Part of a small language model's weights.
Size: 8 layers, width 160, 5 heads of 32 (1 for keys and values), MLP 320 ReGLU, vocabulary 2048, 2.05M parameters.
Architecture: biases on query, key and value, tied embeddings.
Training: a variant of SOAP for these matrices, 2580 steps.
Each number is 500 + 25 x the weight over the matrix's rms, rounded and kept within 0 to 999. Layers, rows and columns count from 0. Numbers have three digits each.

# layer 3 MLP up, 320x160, rms 0.072, rows 311-319, columns 0-159
460497504499519504476507491505481453485498481493490496518497503508530509520471449500494447515510530510508463509524535451495483469498524520484479495523512475506468510520492485540506500515498543450466520518522532508477488479523474538476476495534465502501513528493514489526470472518504508523477540520540478526470499497483500471456455517509482501530498469496492490500480521456515516522452514530473509491548464539520509493484539503415537516477487531506514482483506517504527575503444453
494489559493522504516540511502519467530496505523514489518542478503497483481485458517442463483488520471529548549508546522533466490473485451529496530508514484525516477477484503520546525503463550455492514464474499456459496491501472499465488536459528543505508499528516498470500484507455496493491475505464467495496509494479519444492530516475526539501466482527462492512507548489475489476538462456476505503510474540547521484500472480501488500492495465491478546513490460475498510502544539
525501504481429484517518470503504524437506469481475498522491495507488468509537504495458517513554504516492499521497516459535470474480537487514530486561521524503473558551526498509478512531537489524516539525502519504498487507525506531529465497506485518514502493481497514550497502487522485501444523486580521518461501506532553567497512545483528495501474481501509467526474492507474491474499515458466537458462541469505522476503524529473520507480535522508525474509486488467459495479509463
500489476481517506499430493548508485503476476519525482468527511516515492466482550542513473480516529470512505516469513472505548517481552505534533489521478519460498526520465508494486513467478517520482501491507458502473484481533467480530521492498477457507518539484509463533519497490526512531554488488487489510508515529505498487489483514471513450483498515485500498456495494474545454497492534457509490480528545515536494511486512511491497509508525507483499516510447440521469500491513496
501490494480468510483515500470497515489500523498456470489482554512475536535502489464509510556461463527525507525493491491516508439494497484484491515484497502527483506488482538489503487479539493504524464487517507502531485498521524491497488520469487481463566502526456482543524468528495514475518516551505469528499480499499500467486492479544500427527480482501503522552480481499536496512493483506492494538511551488503487467520529531493504481498487466459504510502486516485501474478480436
466498496519530487523486482465509501478503517463466513509497531469465506478506511498487512469444500482466471513511445529505482494510485527502467492483518480517464545491541475511492448506479484504489483551487510460525492459516521467499484473481487506515479496510509513485520549475501465476493440493512500536489509486486481454494505471467477471481487517528523478480478459498461500476487493498523536487494480476444513492506460463480595522515461492476499483503496512480471478485494466
484474485482498456477507484501489476501466504500518487503483485528490491532525540515466506467509467497498529455488493506483518497511548523465501500534491474477550512475498502515503478481526493544467494484475511514518481496511462496517495508508503474526494522509466516446447490534522472546497528513475516481501526488466532484489535556554515497471467543530517491518533513526473520501512505481485484506497473527491474486503529521447488506532513533462492487501514470466478472532555521
515456456457468463481489479501497537516524485513523515509497494494504534526473488487502493524475504487511515532470464479567514517420478478481519483527497492480501555509482510517503529541507475502475487526500511477533509432485496491512445504488483525483496486546501517499522500474514507513501453505473438503509499548520528492518477509507571562510531468485453502470505529470532544530496501529467482522471534459486492520474513462467483512515482430485512478470489498524521542507521486
491542518574481500490515479513460475448542493528516488488498482518495447484451494521474567504498497511501479482550559480496504492478508491468555521475500491498459477530508530500448486512535502523507505524452534492506515477511519505491507478549460533480478462491513547507532526515513518507510493518513484525457453465516522517480471535530508466478523497501495495520485540531509496527460467508510524544476455483505478491545496462487476489504499540538505479518514548481467486541527498
# layer 3 MLP down (transposed), 320x160, rms 0.0682, rows 311-319, columns 0-159
534472511526483490496456465526512502491481503521501516531465495477535481497466521539530475487476513473483518549475547521523494471516525498478478508488452498510478533496483516467545475522466516513541508515508493484486556537485514483498504524516535506514511477530496500496532496506490472519528526449524473512512511492489474559496495559514513478490514464483554542488514482529499517481541497468475530514502480498503514489490523479524511470513467518533501541493487550486434501545498469
492484522474523506498529573513514462510524586539544470543481515512488437455478503463449480511515479479527525438517483525498482528500528482518526501480438543507504479453494524537457521524486500506487500491476460522482483472452529496501492467548478486496453441486481510512493487504504485487507515521480483504472501516475503513515488470476507508502503541442506502467477472520542478495491508551510506519505467515492514541456528506461478484495518474479525496526463485512478533487520524
481444524497518484494487540488509489498499477504481536500545503466539451504478503490499489543459482429566488506494475507508511488461509500514525482477486491502500484507540480483446502501490463486500500558488454493549524517483479508482486507534532486481538462544502547480533517504509497531490527452516478482455518503483536476507472482498552493447489497453490521498505450462462486494519464524536476488505489480505458502477569494514472473506510485503494485533449506498491525479530489
445479445499485493500481475485536537494471519486477528508507458493506491491483483501488451510473505491485474500490486462536444489475493552446495510549476468481503464523476493481538533502545493484525484492507470472544527471559493502504556469523506471490505531512523533524494522452442502479489515524531483495511517521505504494500517526477469483476493497561499507503467493482513456480508525523500505508503477499469496518462461480503479525544475548493501499507456554487488504468521482
484493494536502479504488555511494545495503484482493465454490534484532481506452512519523536486493477495459493468544540454494516477513512504519523508452503492513491570500525492436452487480518486517527496502449481486463509514486493497496439527468483487497489452486517474489499489478521524495512518449483518503481477516533515501466491508499499496501522510477500470498500553497488501476509486505548534500538523554543458516516505516459507492506507491555519483492493508502467484519467521
534487461484484498486487503516481492524506473514518498553540512514512544522546473522509504500518546480524500484489490466451506469499510533508470515513520493486482489506501490563486518502510496537551482454500519526473520496477511514517488507521535511496489540549509471525471448526474533504508476492498494514514485488495504513551503486514498530477518478463554497474514449531447471497491484495517526541516513492514439497548488494450504485515513512513492521492483505502495490481492485
515509544557490525462482486541426508503494488477505491522496524501474515477475494459467484532509526434485485527459533492535504481422529531522514522522481483526498494490504517539484463495536522464482473497508493458491517499460502504501513480490511472467525560480472521537503457510496480488506474442517481534509519515520475499549528467511488495504473508513538494501475486531464496508490485526521467475486485508548540506523487491536484503512449495475489509508478508480467483464496509
536511440538475454507483530527474507491472480476522487496502497515532494536478515418449519529542458455522524526499482535491502536509469492494553527515508486462512445512511463546503508471479510450533504514516511457518492530478474496497499461527514474517495566437501560462522490493475484499479472443522454483487490504474505482488496493498487459532517513507522470526511542503514520485476489513492442512521531521522512533500495516456472482504538537497468498521466536474472519483530477
525469471480526491496498488536513463529504540561469481522434491521500522539507505525521535487531512529523506525432526470471496520499502504477507507482549459429502500526456463486480517462486512514522487486458452537441501418496514536523476509431484500519494522508512498519484516506481544520489503489491576476483424526499467447529508487498508507545500504495506497492488491502484525469500513520493490498520504505509486479475479510468515496501457489492477484509495450487549472495460496
# layer 3 MLP gate, 320x160, rms 0.07, rows 312-319, columns 0-159
495470509480470521524490490530484480491480495487466556515485482456479496549502504482493519503516495517504493539507446484468485493498499504526462501535468505532489520469511485520444508510502489510493494483522495457502493516469472496506563483478507532450517511528503540475481474503499482515453482497544492508510498496455445490485488507468470491516453484540498479475504506453548532500469507511489482457491491502507490492540476481528497476466512483528503485499463481549466494523505510
517508519516529501514501581538521491486511455479512477488485498489497464496514517472528510493496515554511493507546449464523528499521478498534514429469525471483487481476474539521507559510475471501496519506516484533484495526535464486479533507521470498525507477472506530518496530530477522488503502561477457517507517488496474477504435484528478523506463492551483506493480491437484515511467478522493479484522456475474512520505513459483490486523527491456490495496514545502495494535514492
535560532491491576523526490484442509463478457526540507466450488535472482486480448509505529548499477502474494485473513500522533504498490511514505468514463495469531515530536494493500511517484457493487527503492516454487487492497493455479480536529500477503535560487485509526429533498491531514539557553469529497508474473489498491550500503520487511491525516520490484496477488489451505508507489493505532539504454515501475469473509458493494503507492506499506498472469490527485520518511513
531516491502478510503498551505507486517561472513518488468489510485460471486431483492509521532489497480495500481502540433544486543505481497486509498501549556489473552452488525478480470507508481540478481535507483500537514527503488538504488530457476525461527504511520509526484525498411470501510457488514480498511496513507463531504502497500497486507483512527470490501486487496502542462506464515525495496503504469493467474498505476499499492483473501486448470503504517466475513446490517
470528527465482508518467479510463487478491494512531498515476454486496519529503519512513522537469477581542508490490528497483490508476485520533531501528484489509524518522468500492502520493517509489535484510500472489480537487520506496505503540513414507506544509507460474517573513512496477515485480492516503471468483501473498471471486489484529471485464476530544486509521448529533505477504455497521484506523486530497454488504511497448472501529521507532485507508507532517511506500484430
511512488493529489524508555471466489431555495528479510452507478475502485516474478488497476475478492534487484476513500537476500499509509503482551549506513544473482464473482483515495519508515470515494519457459546493457538509509520494509525501500480494511524510554456483515500507482508508499459514490547523537521492472514455517464493536469453495500541520502522522514491563494481511527489518544508498483530512513495510523483526488517519515529487554481514498497489567520513473520510468
509494463495497499449496466500511482495570526540522484441491482504506469488479498521508484486521503484505451452510577489496504514505524443511504481531515470530499492468552524550539545510520491491514472502496512477504534502521563473484561464507508487516512513507442467488498470479493513493499529529537489514489482505534568517488522511538470510511519528502491463544476474470504494527497489526478501480519500473512517472476453490495506491520528475512471506554502484450504530485486500
540515512505492504490516471460481480466521478496478444488491510499526464477491483518510548484509441455477520512494496509495483518532491473448493500497535479497510451470483513534519501494517525497532481526510486516494543455516536501517520474474467508511468501498502478477477533459457493502492476531524530462510419489510479480480491536461493492492491483523472463521509509511485476519480478509496480484471536449478493491464549477511466494491484512492469488539531492529486537467489524